config = dict(
    n_layer=8,
    d_model=768,
    n_head=12,
    n_kv_head=12,
    head_dim=64,
    d_mlp=3072,
    vocab_size=8192,
    activation='quick_gelu',
    norm='layernorm',
    norm_place='post',
    norm_eps=1e-06,
    positions='learned',
    qk_norm=False,
    attn_scale=0.125,
    bias='all',
    tie_embeddings=True,
    parallel_block=False,
    init='normal',
    init_std_qkv=0.0174,
    init_std_o=0.00436,
    init_std_up=0.0174,
    init_std_down=0.00436,
    optimizer='muon_variant',
    lr=0.00283,
    lr_mult_o=1.5,
    beta1=0.9,
    lr_head=0.00585,
    warmup_steps=200,
    schedule='wsd',
    decay_fraction=0.596,
    decay_shape='square',
    final_lr_fraction=0.0,
    batch_tokens=131072,
    seq_len=1024,
    doc_mask=True,
    train_tokens=866500000,
    steps=6611,
    dataset='wikipedia_en',
)
Each number is 500 + 40 x the weight over its row's rms, rounded and kept within 0 to 999. Layers, rows and columns count from 0. Numbers have three digits each. The size before them is the row's rms in percent of the matrix's.

# up: layer 5 MLP up, 3072x768, rms 0.0397, rows 833-1012, columns 64-95
# down: layer 5 MLP down (transposed), 3072x768, rms 0.0101, rows 833-1012, columns 64-95
up833 107:494562456443514440480456496366478490480533496503481525453467557508494475473481430471518537550494
down833 106:506436475502473470530565469525558592525528537516502450510486525545416522481464453508544459497422
up834 102:519493534470495519533500488513596429458543480496550502485481468471497466473477501524556434557507
down834 098:504520518510496509510448522520439412495494425563490542501490486459473446414548505489563491511525
up835 095:574374605520573502443472490475498465580453531513512492477465484501530527415524443491523473549548
down835 094:480501485426489582496485486568433472484503452592634489445532477485517486473551475500521495541490
up836 110:474475553505462436516477488470503501495538477510512527531481481509424490503478566632507466570527
down836 107:508514500451479558510485529539472446517501511526510504480542479547535519577547461551511497471489
up837 087:517512517468471489621449486478520596493492440452482495453472550409509473520574439495466519533501
down837 091:438495488464481409455499447435503600492468568452476520477501477560403444485535499570516546430519
up838 101:495543518475503537430524572467495517550441489499454490539547477454528510492568524495532453480458
down838 101:460540491503559475535474464460516523449548502502508498496465522533546500464502503473493509528506
up839 107:493451489464499533523543540581510635489487563490499535453518472558483552562441524485479458464515
down839 111:514475542481505464480460507472488455475523458493458443546441532487456458441509474458507571483529
up840 113:555524464591494517475526453508461491474478516507437488502465467560558464433524504512514493457543
down840 103:497521548444509481525508467448486447505575434538512516560406479545515479535428511424447501484446
up841 099:520469478478470524509470428502477511468476449481467471552564454536476541457544431541548525538475
down841 102:454501520475516528427484445502482440490555565581513498552478499501556514557505520474479455535442
up842 102:513507541467522564554545492477473487510442605488505572506559490513523500482523524638493512546447
down842 107:523479465483500485519452526491561546504524452442492430493539530462497421480410446504408468464522
up843 096:460530506520528579487435481508471507514503544476470568457444472515496516512426488425480458514433
down843 098:486574504489477467504528509496445552485479495515479493493500551496543504531561462594524462537593
up844 092:535501559494505484508458503496487494486451447512491573576551432476459464490508444440584503471511
down844 089:554478492501495491477469489443469458539507479548513486562543516540473468470514504487521548515532
up845 104:488464531487544450547541563467506560570447584512501509493542507500500461507437550533518511514501
down845 100:477497555484499461456479520498501495560474477445596439488557484461541600528554562463450495507531
up846 103:522473450423525504460457485458470476514468458568513547485531561533501467524503516477516518553478
down846 099:561527492441448530487488398510496490482507466505520507512554534522498501540481485477530525495480
up847 107:470524465535433578532478517509479492535477544553517493458469481434487474448480533442453512507493
down847 102:514411452418544537536512430502454487517460480458572510530527496562522465497450536494500544527545
up848 102:437437406528503458537499440493516542609549484443516510496520516485519465474525524480483443457540
down848 107:525548436537417537518577537451488506481423557557567420485449481461510484498485553503533487483506
up849 097:505456510500502481436523450515504498481498491578561517494459568572470497469492457483517492465540
down849 094:560564478600459562526543461523512482569497504488445476464425504487604513424496539434500498500535
up850 090:533476487577449509469562511475463508527517507505474576517446508422532434511507436515460458441540
down850 096:513552513478518515541434416547457487526483504552519523484476505531584497562461457571533505503522
up851 100:466518502453525553487504444489472445456561526566471490425536503436507485495501487493498488523489
down851 100:452545482531505494531523472530568511490489520530522375556474484481530503569460532502513507465521
up852 101:601568483492470504494542502489490530429518540480542579491602453515452498539485471451531389481394
down852 106:503469526524540464482550496484502483475494579431471465444478547453491482559496530501548477570482
up853 099:476488484464522501520492472509502529468508445540519485540412443467480525540516559496489538528561
down853 099:506570536492507533477514465511453524492530508486440468524529426493532576485493490608487477524551
up854 107:536528473526500522574459500456539473563440491489520560525443458461482489478476550483505464443527
down854 110:453473560550394547446496520448487460577503534522498504551501425503480452583518531442428433516531
up855 096:538576509485481641513438539508445476551461604573483577586484506491460484482492472483506510526522
down855 100:536494565489523578499534423436481523517506458469477415442493553477506408534487519497454528419440
up856 110:530466509558459467548569539521526562441546571491471497454445490525452508437434465485489488480493
down856 106:421527439536531473446562519511508538470493516423412473585485550436483453505434511515515527500471
up857 105:461497397491480499566541524450497419535536557499508513537553496528505481509511556511526517515566
down857 104:510583535432520463501464530497504505479483456489459553513481473511446441460559525487495432456503
up858 109:549496518521479611512455549491462442512520555520517453506475511577414505477489541467576531467457
down858 108:427532480449484476448489430548497459513592533503579468506479498457520464507473465547524496584473
up859 103:415528465525505591525483519501476566474514459578481493534536466511485480532524487520499473494498
down859 100:532496516502553460468486499505464498532383456494474505549476535484550512564516555503479509515510
up860 102:486472443519427522479484486532533504511517556507574519510451487448542512493563509464499481458487
down860 104:560485511500529452570462492508516482494520469526474477535534567516514504511620520486539477488515
up861 088:474479458498436491523440501514510483523537529485529523510468444507453455493564462582460508536507
down861 097:453497499474491477535510494543524483518496497529584526559491532501572509504469495453447512476476
up862 102:494487518551423511493530535546468480488485496507471528478470509540491496512469502474414540531504
down862 097:508501532474525470469568542478466532529508467433519511538406475455576505542546480518534500519481
up863 094:497453474498590519496474507491468555473509521533549439431491506485518467570466458460490494511530
down863 098:485516455475501565484432516480492576513520507437562482522451476554475525455515553534516537507503
up864 092:484533515578442519485538538464497501452463501544589488429541474473516538439459465525490499532393
down864 097:475483445497501455492561451464518462523452522521522533643464480446514497549528509480492518465521
up865 101:518499458530567443482536444499530529510524492490504523501488462518527561582470462558449467485447
down865 096:532535501548480558459557481550536537532501572505444494516435551473540480491504591480504424498525
up866 096:483484468473543495517526514536411520450519505487424507495459506579500493557486501483492449494499
down866 096:474533543561499525540452555441552449476483496472535551585498540576530428460490498565487488448567
up867 110:510434493539533479577509520522472478493520460460516510466497510479536427456515464503531462466495
down867 116:470535486571490529503461492462472520468491510563476479530401503498446524549564441531472541562502
up868 098:476443545502473487521475497401542492514494504544466526445553459397486435529495511440485475515427
down868 097:489487500461527549536499500516502575450475498517480479470457482500467488516461514515494478488584
up869 096:543545451439462542494464506434546495489548487540520517513495485477468476515530523472478507462526
down869 097:510474523504496461437606468501521481550500472484567579675501432528495542508436485443526543524475
up870 099:500534556502525472453495470428501486480496493553427505435498512567511463484438548523530567522524
down870 101:504517480455485479472415449557513540496499611436528434511578437526472461604544510487582489482430
up871 093:490492496462408483524504544498528413516530448494474582410476484466445560471381521518538506583527
down871 097:531451491488455472491511496461552555496482467512512532484496485441531510545525475488434462454457
up872 108:468484499503497413483535485491393549520497442481439424513469512512451459504456534554444511548523
down872 103:568452555531480492545474509497497478454525542489474493521451418550552467512488540509533535543506
up873 104:508526459456550521475530526505457493457489534526626502539507419472486480525492496524528510479481
down873 104:515507515569514530431591491504462505514552519464464435405475494532523555528514525599526556516531
up874 099:517515516449441462492484534439535553455552481484588497549517587561433464519441537561547617509502
down874 101:499492485559496464573508426429501509505469472452518484598385517488519384459459430532450495492516
up875 093:490475543498472484514498459494498546492449521483459546462492514553479469467504484531471555531444
down875 100:434558493452502448475542480477539478583464470444466484570456547501536447481456495513500533473495
up876 106:490520512524518451503591554487530456465514424469451476526481516511484520496458466510507509569513
down876 108:572510496420563523500507505547545498543523544443441550489468531530467463565495518437517447478480
up877 100:411497475492499474455500550498520523525514546538460527493409485451521484497476484548482494510493
down877 109:522551526492465479474473447488552524542507392480418501560495534563598551505554490459453510540494
up878 095:533447544531517516479465569541539516484512487505487536460531518454536536507506457573463557522419
down878 096:548517532571490438523467433375472509483528442431406478508435502471532483436536479522495469526476
up879 098:503506445517470480431479570461532562552492514513531572511469469517534503508537507471512556577387
down879 095:458551533459507523582495520497530406503558519561566476472440496472504439472452513521532470430593
up880 089:506491524517398535548538543468516543497534546509520478535515537530521520534509526488524517514468
down880 092:540410506520426485565532530512503523430440490496519506530488464549478505475500492457504421501565
up881 097:511438486499522483465543446550455523517490501493489582500535491458530505432524529514502512541609
down881 096:532523512423549507536541513464521495488497515472454432496571422500483509486432496498551521468493
up882 108:440495441506536454494460528461524476509470487471430520522475524506561406505480460490538516487502
down882 103:531488514481535532518565470437467552484597570585579480447482561448510557519521491517459498511516
up883 106:479521466432546448537443448488468489502454539509476434506530497535510509530498358488551583476471
down883 106:488535613507503585518487477510485557489507519517531491474551551462521520517413544481493424439559
up884 093:500519516475472490471458521479457456520497520453491483460451429536438551558518502439493413520489
down884 091:481499486565444492417493455544440536471494544479459511565461460477504460529518492560503397507545
up885 095:470513495547548507500485517556476527502512478502451524494513555502532522450598514484539499499463
down885 100:538591494531520541445520402502434537491497512579475523483496486486473571465549430528471389614466
up886 096:465517431544516466529529483500455505549471531456518490545478477495454491466488490606501490499513
down886 096:517533511507527515500455516480494488488478488497584440494446477515547542471468531462435459487488
up887 097:495475455485525441507521526475575476435534567461513493450471486574456479491478497515487509499479
down887 098:433548574475510483537391447444556545540502541495541522519531605452472450510519461518430441515469
up888 096:529468479483565424492488538520439531576486453566451562540491512455582452474453461441449502529552
down888 099:508469445534542500513543494586441469527528551512496532413521543596456483490485557480587498511465
up889 094:493547559496518518483496476493499597530533468534552455472514514527486496489440448459539525448533
down889 095:502498494528531532527537434467453490520537531438487541526529469504476457507486462549544441469554
up890 108:503469491529526489498547488471471510582510493501518520485545521490496487501487559511512459476523
down890 112:532515521512523482447475486518499478394499554514494551485433443432586521482539430407437447521447
up891 099:517500437521469489437565530463534509489474536436463458556508499554486448488522544551439565536551
down891 092:564529491445520458481508501497444536511519577431579475485460456512497494484516530481480462517526
up892 093:518462493455525558543524494555517515459436552539506552484517522614465517520473516438560573481491
down892 100:509573444446533480490503470492462490540592533533482514465505508493523493490506540579468529572549
up893 101:473525449502406470463490443456475560455506477490410499511501479514499486458577433509522538501461
down893 105:477522479513452504506469431499502487468461427565492515484503435483473479474535500530554500507502
up894 099:551525556503512541485444465494473422472506427471528515479492477502425495499526476473389509501512
down894 096:431490462507496447542417533511511521512432477472533540406456503499471474550558543513613450516541
up895 098:442442431501510536538467508550517441488496499576534486485506561537507604543436481496495493518522
down895 099:440606533496457430440493536483505533594576516444555499516446486417512528455453547473468533495516
up896 101:518449523573482475501528524467525471528548521531524517505590463526501500479456449464527470536594
down896 099:532523438506522512506505513509448532495535545486577521485503506497570490548485501520511487522581
up897 100:595473523511474562568528466485497548513510509548486433506525511445506450495423525502520473478453
down897 101:510490492446515546496470538457529477451537477517491461476465535487503535393553482428402503524512
up898 102:484502526553479519502533508440521530476562451527451501511540509505467500474507522541487510482514
down898 097:483560533553439519440484407479461492550516512509471536526428441501505463491469571543493532480556
up899 122:416502531480500530463485467543527477484490407565510458450488481448506543462532554495401450485403
down899 113:533537493483491514523523441483515471444466558470509521429465502466579585556438505528493543466505
up900 101:400458468553494562508487476542451514519512486520467514465487416503414510456446451441446519548561
down900 099:519538466508499442491523409532496458516568473462493535460481480536506494562525460492543484523469
up901 085:410463435497436485450532551528505508534447516514470545532541473512531439460531490449521490474485
down901 083:577501570451533518537510543471517574480569567495518501424503501565564493495483489463433418538468
up902 099:536474542514529485522510481529486486490546495458505536610469464569532522486511497476542500541524
down902 095:502450451472430502494525508515534517496493525461431506455496492507552547459442504529482501531484
up903 096:546574476480498419511500494533476516473473487539502489453490612606420509557444493508441487552512
down903 098:440519505539545557433448432489456454549510573550544562491494547475540489505492533478506429519536
up904 096:503517504503432476525516370498519528528511581518499491488483512492530525557417467451494475458548
down904 098:509409520495589519475475516443469480523528529482592478530437526583520426487503490459525505463485
up905 094:457465569486509473499480427477528477463558547485510480468444491536469496443517434490534531551520
down905 095:507458516520470466460443451528536513497504526505485396484494497438484503543474475466503533505472
up906 094:581547519521503499523519491529488505506532495518535488520501499467545439500494510511502460466564
down906 098:452506455551500471556502543472470598539591540568502508518512472545601478549604468480463511429418
up907 110:561490521541451510428498531463455490535519505502475476511514479521487566537516549458446499480406
down907 103:486441495500456519501521465478517535471450424495479526550516500485475474556490509531530495500523
up908 096:479483489397488517517562531505529493524507499562421375500511525511507518444540554469477487486473
down908 098:499532507517464481579603513484518471507580504573519531515489488586532418520496531514497467463436
up909 099:467509538470515441506471429419500550462526501519523544460495410482480529525517466482533490491553
down909 097:443456461531480519539527503480590477547545402485514447503549458515483501483516537516504487476510
up910 105:494561486561459575518450516481504547520489506479574463507448515504494520474471465559472440510494
down910 102:469480493513480521460446529518505452476546526573459423473418447472459479493573500393482453496562
up911 095:490469559550422512583500493462499524481547534508466488520473476560551485571547474489511465566490
down911 089:494458476451467502564463454530420521498482496435515508538509442541449498510451503553569500519570
up912 082:487535487461571571508512425438494419546442528510444569537526537492498459495576491501510532538496
down912 085:554508480525493442545532479560480470491483493501539540469504546443479496530458507581524441547486
up913 104:497463449545469485475506515470576505448474497477453489453557525516498545520546481479500466450483
down913 103:473543465427439461495507451547505430559528522556495494493440544555504495516444507453512508513517
up914 104:514505407526514511477454390431497568480506488555507486454539490537494480526473519409523538454516
down914 096:543453464486483514500481563472492508425496489469572406495456606470487427492445531536470537555464
up915 107:500522469473496504537541475543432478468448415513512471500539457501464508453488476474560438531482
down915 106:508519535451509528537509465568455598475513504528497466511436451484537507465501587516543532528553
up916 098:472462521475551573539475516402524492513478514435524488464429506494522540526555479489546552496488
down916 100:494493470465459501532506481498504524495539499571495545572439481501443482470482470535486474496491
up917 109:513451513489468542493487432521529413518427431489547486441469560460451518460507477561482591481534
down917 106:445482475491484512492468513496496584471516489461468540514465465474509591487500564468496515402525
up918 110:557475501480570536460486494473377518514489565530483464556475552552513478480511450512578432448459
down918 108:463575562476412509396575539488508555456500523497534455487515464438474479479478466435492465551485
up919 094:511479556532481508494587574448491485549484555524520500483458488529526503492564434493477517478498
down919 095:543612499494479510555496539529431555447503477496516464522565520439506511506583509493521557527529
up920 105:543468462420529496498447480487568476468503505508490428524500551438521518503562437512508533489510
down920 109:451553460540538539507567526474461516482481565526516598498515529472505474483442578497512483464489
up921 094:571519605531461442506486542527497443525512525470523560522460462539486485506519496547424441505468
down921 091:518530555531438495520461466487444565477493529467520485438593499498551485524476500491499403499523
up922 084:491505459471570479484525454516572501477516460478443441532514474458471512492422492392483484463506
down922 091:452488470530507529506502451519482536524531485506515492536616468549492446477463483547548493511418
up923 092:481483469489511528559514576508472535497450558535560472436418428503482589440446543517535498506523
down923 091:535483553470437561466538479430526474510482599521550489429499517468500497491503432523463471481414
up924 084:521444472508539530569544543508445518481436476472529482494470582507560532484412532429519512500538
down924 083:514569468476523466543488570492512491521532398446489492491442526555490482427403513524544460536475
up925 098:527399472518522519487521501465502527509486549518524507527482533466469450497492450441486516452514
down925 100:509462496481490459496524507483435524463577502505589519478460482539503538418522505494457482534511
up926 097:474499515465431462472455537509519472568442462521493535567530497503471520436569476500513475489477
down926 099:511520515499469481512493461448469538518485521496460615546445545481534524529460482493393520535484
up927 099:489522494491503538528457506454477403537480499527443505492513525479523525507509432493530461487441
down927 102:515446496500497522447551490539498506537548518499455456475457497477510499493478406467489492500545
up928 098:509530462540426501435466526490418508498496528450499501549520482468428493508511524548458422440502
down928 091:448502475526544557492491550504508470593432492517523447476561601549522548501552473509533543453519
up929 104:533380508449487429415445557525473517509512425494482547528451583468449507512499493504468531551491
down929 105:468529510474509510426526544458526507526488518454521557461508509408483537504462488491515488515499
up930 106:390459573521468522503489438459495447553460421452552457471509504520530474493494532558485505548490
down930 106:476508443474495415507541551488477533454486536552559590461470560451555508476470444463572482510455
up931 107:472513495476542486475462474543503550521410494492506499482457474557435414474518551479529544457452
down931 105:520478478499442465469526557466515483508534548474486504528472439465541635514563496552446500532585
up932 098:572537548433529517434522463490535553484554538508450573478494500464488455480518519492456456490502
down932 096:512488544484466559482476455523456539512464532540512507551456451522525480431477498557508459484504
up933 097:543464509543487482475451499479505544496505491491503497490502579492446546564575586519517469499561
down933 092:586483499479477449397517521545534457472496483552496482450520496567491489407478536522513541528478
up934 088:523455444543453547444527472501468578453486482436534502486492532482455522462495466538465521516443
down934 092:490440528522530526540512488502584461525498556558550602493530494513450481473473492510541466437527
up935 111:473490506495445503510427477474495509436516590494528465465497482510456508451579524416563477476522
down935 101:544510485534549500548492607503503367494501471537480503571440465580545485500494486546514558497493
up936 104:470536388484526537477540516458517520513505436480466519485565546439447444553509490573526552504485
down936 107:459484499583478552458515582523462483435481533528476549494526486510506519488511533467474570550474
up937 104:477492468389434534462498596550438505529489504491438514490556547533500407460526564442565450404396
down937 102:540414501541527479562527469519453481530501478487494471482524448540452520501566511581447433484553
up938 089:534493493478570512481467464585509420489439442541496535523468514546461479489542522549416469498582
down938 088:471474541533450591482485456571481492468492564487535541493520411522612498528515512468461517543490
up939 103:507489442527477518448521460583529514485554496483520451507490472527446557482473530507450461533422
down939 103:479406508527528505485502500545522518444557520551535516495536514568480508441498467511449488515443
up940 107:515498514500471502506484497515491496454501473538439416542472534513533561511541538508469495440469
down940 101:431547519433444469517481509456589448484573536605483514453442458496559544410525433488498457481512
up941 103:545537500516466497510489480532529462476515490541494533461429586539538489654513493493580459529514
down941 105:594452517495483564497541448518461452522483536481532506513485472451504487513475490463479464571523
up942 089:518519500557526558477470511451555517490521465455497516496516553551493398528548515487475501572544
down942 094:499545471459435477580517475449499465541423443515512409513461444504503432506550524461467557530525
up943 101:457475480483519553477443525465514531524527562559524509513481474543503559449498522545522510519459
down943 096:533492528566517477480486494553506464472534486605540476558452427599495498498472512534478480524486
up944 098:465506440498548468490499503519515505451435469535501511545579506549444503548532510493481550495530
down944 101:537519557560384493469545516550502494450494546477514515521465517515545461496511524505475561512483
up945 093:513483559462502472538519518499541430475522423586487482518502510518504544488482577441544538454572
down945 096:508484446507498519513448568453494541578456543509565517587524455454453440484462507450572506474520
up946 091:488433468505539504448526555489492469542448490551480595516472494499518446539493479439466478530505
down946 095:421462469521495449513449501466499518485464492525467475481489541436539469466449384574518514479543
up947 104:519413470592515525479459493467506485531462509545511475518465540522425485501453530508511530506498
down947 105:484545556504462513483548540517455594473534492474465502505527470571507600503541495559442513459552
up948 107:510476499600483454480552427539491435536491555510518536554578556532516437486455554568519485503532
down948 103:495477547549513508501483505470505443521547478539504501489440541462443547541474494495446462507509
up949 097:534510502474509490453484476467537485507494495443500517536499489490524511550538494465489447439548
down949 100:500511522533507541463580537511460435501538549460440465552437491584556428534523465548477481584502
up950 109:427509469519515559511498458503437441489549496492465502512490435516572616444550505478446488469462
down950 106:574523571457470492506580478556576557507491489508467473521487465549479442475483520507543526577363
up951 095:507437483461502461430434538578444459475537600463490506545505549526504497476469526508502463483500
down951 097:442470544510516514447531555462512483479455549445446498613431566603495489503572465517465490579451
up952 101:530511517429540410466531491533484491439531415478462534460468461531513511516464457534519495546429
down952 104:440509488474504497555500445492451491470467508530494497543443508561514518502556557503499540520485
up953 096:512429507507505430490499522529512523492534448535495504481553534533498512522459485536449590560566
down953 097:544482513599503557477437458535527521468482489466395494511392511480456448447506479528476413511475
up954 107:502454488530456572445591508465480477425549484508417509455504453568476468568527559462548504443465
down954 104:484483434538490485490392483503467470542467490519444493525482479510546492430545473519480614483495
up955 102:520431490513463497499525469500433507518447472484516504525489448469471534482621470515438524471521
down955 099:520556470480463519457446549478503441493534503526488524562475503516462410524481556511534529432561
up956 102:488517532494534412458522528547500511505520520500463544482508484444506486491539543481531518488461
down956 097:548464466515529473544497444463438475590521490522566472499487516492477483565484552451570526459514
up957 103:478488496491502468453451499508536511512499500519483579491433484533470481576553493556463450517517
down957 103:477566410482564526480448505437491506469519499503476477437527477531485510470489445478503592485467
up958 104:422467540487526506513534455479551391506558497550519506555517462444536448460481566524565530519476
down958 105:508594493484491561546542549496482471519460541490499545499534525445541477546466466449457502481450
up959 103:546404481486493466551522504586504454501445521482494607486496528525457525512525512464474502441540
down959 098:410543477566452447444518501538443499526469507423419422502554494484514562513496454597491530512506
up960 091:490535547549442480453521473485532487514541482566538456535516500555546513592509663535486566599526
down960 090:543507536539495486547473556438544468536474517481501473450479520490437487421459507511438511535390
up961 089:552432488485532446496526494507538517475519551408524466489480525534482461550463444589558496566503
down961 088:462453478469471530488520484445462504455508561491466468541499533483548522503395453599483488526536
up962 102:486511525503475477566536515508481447402481445526531569496451469488540509491484435405503498479510
down962 099:447477535474526477523482486538398525439504557482500537501498445543466472494514564456525510506525
up963 085:484535569515557430447524485509492598441417443522496595473499487496509475410546489465533554481416
down963 087:491530481517441529550518565469507475545497600557472527513482497504527463488565520497505423475481
up964 095:463511469536488472501436535498514473541536439513492515521523452405466503483520464518506474535486
down964 106:497444474520477532451444456593507506513544557535577488522460468582575499494493465473500509517541
up965 101:477437549541480491459579525456499473484561517484493493511544466518538460459521467430558488546523
down965 106:490511517490482452575510527521495525548514474495456510532507427453487441509542495477448531513480
up966 096:448458501466498442452490437406447427530457538519481522544535479533490503519543505494503527497490
down966 101:445537469491435504525522543522504502431546455531444434444493530483548512521496492531525535528529
up967 095:434524514505523481552441484466458503482531508507516449465497597556485477470509469550537394504510
down967 099:537501509394395461467516542444443453491567533544563477575451492513470534487466440488505568481471
up968 101:565402492498446536509514506509493483474585530593525471523481542454489543439479545536476508479445
down968 097:468488509610488498491515492514483576489438488551463549531511467504503498568613440530419462524535
up969 103:499449522553478543503516481487567513525529454566494579479449453491541516483468474486522504453479
down969 107:523536456473502471468478568486478489396509527513528452544463470515517489494477490551516537475500
up970 094:497525479492502490453547387475484480529495468513487489517511506496509492516468567445442446527483
down970 098:481486485331522559475450499464487480498490539513447606592486493507519472500500529444487499491512
up971 114:523520535501480563495468483477596500496494491457459472525512611422465473474511514488475553378580
down971 109:468590514499553512482552523508487599492450515418560479492367498526480496499439512476541491523505
up972 094:411454417500478534485501417540523508461480480517431557501464508471455493506539547564574441564478
down972 104:487528450513512484517539450522533433577451540501478428457514430540544478437480488457573461504505
up973 106:529444523465556477439510488488489483510495516463537591490479502497490493583447509498409467511443
down973 104:498507483507459513491445484507521504496593527487530462470489524547484496528488503485526515536557
up974 120:497427468445531513479507468521436586440526445529569495493528536470479555516472533494486521532480
down974 125:549528492475583488472516554505513470524482468501466542542521350510424520548534520531465540480519
up975 101:526496462463481505526554526510417511512506511502479463464532512509551481503500535525578469429445
down975 102:442526449517479532521504558539532502463539488447405512509466504482500518551522515483525495559487
up976 092:403540492534477507458566504534523472462499515447575440525474440457470484580483462521444494528450
down976 091:490540483578527559479560464503483605444493560535493494466497496459464395466530535504528397388534
up977 106:492535512500523450501511510523434487501426509501489546454479488495522558463477526475511575519523
down977 105:439482525459484464458541460493551458502505484506486432432453530498563447486555479422389556446494
up978 098:570432473441433490526585536492527447496455511484536489490454553491509445479475499480437457562538
down978 098:507490509501552521482458493385494506459514576517436518404515459565499559427464528495481470524488
up979 091:498462499452466540562516490484462465495539540469479524496433482479427543495566483468545515489527
down979 091:480447508488528511466538455489553523482487511490466471490503533386411521483488489555478459453522
up980 102:467459526580517505507513473474452505558447484587498476457501487473503536496529516535544489488496
down980 099:529512462437491526494473544506524486438516560465421507497544492568543461517521494483456547482557
up981 101:523568464538489491580546543500459551454498519485487535522625508515531488458523483499546548477561
down981 101:436522512551472492502559430555476570553365470550550441469459522570479474488470563468452507566465
up982 101:497566438413524468497471508508491495495495500537554411469492492518489464483491449533463570470489
down982 101:522534523533522509549458489445455488528532504449444542542512537567487493510467590473502511464466
up983 100:484493513488494508561472524466518547543520538492569521472525590518497494535503481553448513494480
down983 100:541418466513495490538557472537503492522496486406535526479478478430463526465512507564566484466527
up984 101:478495517494510509476491472495548492509529500469548504467575539557515534469512534499499491477495
down984 097:564538554472510542486468462560520506513506459528492484452436478520509551527514482448499525494464
up985 093:483476495510515511550535544493525551494434558451438546563476555543496477475519452463491513499511
down985 096:499495493543523533532500417519594459422493439532488501513551519518496523458463517541572546482437
up986 100:501534489497468518583475507487529458457525449535472505503505556485515529479486481502515476447504
down986 094:528476581476522537510546423450484473556509397553521459497541420528546524465498506443533494519457
up987 110:454505468523495516493443463453566584499472496468549504477550511585569499526488463470573513566627
down987 111:501472559588571488493540526509511497441525517542538531510467493464428452424499534471457493501467
up988 099:516482522510590477497523436455495520479461521483464507492468458481486542539446469437495536515502
down988 095:554486484471469540500433538488538471517482476474574421493382505525437475508475502528515433506483
up989 095:547542540567481526548527535549549434555458480517503503554441444554493445469525556544487520492459
down989 099:530469508511530505514428542447490601522458519455543478499480491537470495482488444508463477472496
up990 100:499508538565456525503515539501512452542509518462493529474444476552458444433495533538587513523548
down990 103:525571464521443503476531489543487509476510504490518475452534481470530527500448442492515543518502
up991 096:496520532476492491475492546484496533432481487510440460526526453546432538430428515465528448564487
down991 094:473469465496515501447511460486466465472446504565498509570503446509511484492419465485438500532498
up992 116:518502464564429546521494516484581441532556518482480563474484466484529532534514509453503528485507
down992 105:438503481571543515409481540471488494497478474451470523491457517516515488492542553625475487519467
up993 112:493519491473501446436550509549513523451479364411488514456510509481511481482525478581507461496550
down993 123:406607447541459552492450445451507530450472381530539416459519485471521465523523449491481506475534
up994 106:535473465463475508525556446371501500568540527407523480488519516495486449484528473497544468583420
down994 104:473556455495416508509462495505480508517491458478498474506571478429497486495483503516476471444511
up995 091:498496540545492449509477532479408480466456570503518541479478500500436544501573471505532475467505
down995 096:498533508470469472531508395384448486548458470552483490519516515526444438465496493440513525520496
up996 104:474506498492510515472553472492517518541511443489536449497554492449556488463551543457471487497465
down996 103:512500515423485481521438427524511493482553563537484493442440521450445504505491485487437513524536
up997 104:451498392496476465428495529589442450449547415567492478505496526601467501484523475503454482485538
down997 102:554524513418566500485451497415499404507474525518488489481515521596455507509533532503543542558428
up998 107:527460478415552502507514504462559473489504492551486544583512494491480480520549458529494459486475
down998 107:479547488531518455513489532541510466510525599535491503509483487501511498508489481469444486447436
up999 101:509414607497529527456460484454587461508482431479501507486545452517452506516452472449458521448519
down999 095:521555502508519526521520517512520475494540483559540492510431494517547532490440489531439590489493
up1000 078:461535507523545562494525562461569555500460540509495496466499493497423465465477602552540465399548
down1000 079:500511480515501516439431450534473420531467472543523521436476488483476519510488524502519493563471
up1001 094:484472459462437498495529522450472525561468469500480461498448511490490460482451490435500360491398
down1001 096:448442549515461536482444567504492409507523516457497491575493529522534485478439566495527477546495
up1002 111:542522474488462513549479503493480517471537492455474453473514561496483543512543562463552484567511
down1002 102:550496528516520447481485516511466469535487597563460489555417532455505535519530502508548536496560
up1003 114:470470536540532511464496461464477483539438510484526589448473495481411503489551518498493470459516
down1003 104:519521502496470422511513499529514533525537500555449447497527541444543462486495586513513481485497
up1004 103:499500516485544437435561591502503583471458512530504536512515488473504509556532503396550527526464
down1004 100:480563520506504519464423574539527598534528507461528560399465429552486455484564495563485488489535
up1005 104:513532550492542579490464517558509470518449466559483486458508579501479388553525479416548509508475
down1005 104:509471533537474523498396493449434531531430520528560534534518452524530436484490536488457515472506
up1006 103:518441512503513475505510527452512464478473512502537517496503514456521525478441481471530482486464
down1006 106:542478565499507511524462485531464514524505488514601444482576583482451599561532552457463517511510
up1007 095:495505618514488498455473578526504484579460476547477484519513526465464486471469508485506520549358
down1007 095:512532487436506526523488454453470583529444475507542544450517413445556495569447453477545511477510
up1008 114:478443576523499470491478513558543569467469464547473506506416531459410530497494450521460433488503
down1008 105:464533487501515484541509543443482498426518553548467556449499520558480534523495489442524567487531
up1009 101:497511501482516509498496556515491529406519508485494519514420580486568460446492573547515531475533
down1009 106:616520479483533507490476545459530547473488525527460523495524509491479523497384452423527496486493
up1010 097:460505490557439460462504487486530478451500446518546527541517485569522504495526481484451501524490
down1010 099:484490506404446487553524515502421569437485531438455452465411442518458474476514525589565465538470
up1011 089:564584489480500466443501447517489502447473484554500507535476512492533461529503451540473571452558
down1011 093:487503530552492536513469520508487588526494502434589493492520465609485569474496447446494486541445
up1012 095:497556535460439462485513454541428514454548516535460561545472484517510502461526496595546469447505
down1012 092:477492526507433504464516455469492467530466431432634494527509461519435484513461518575473570534463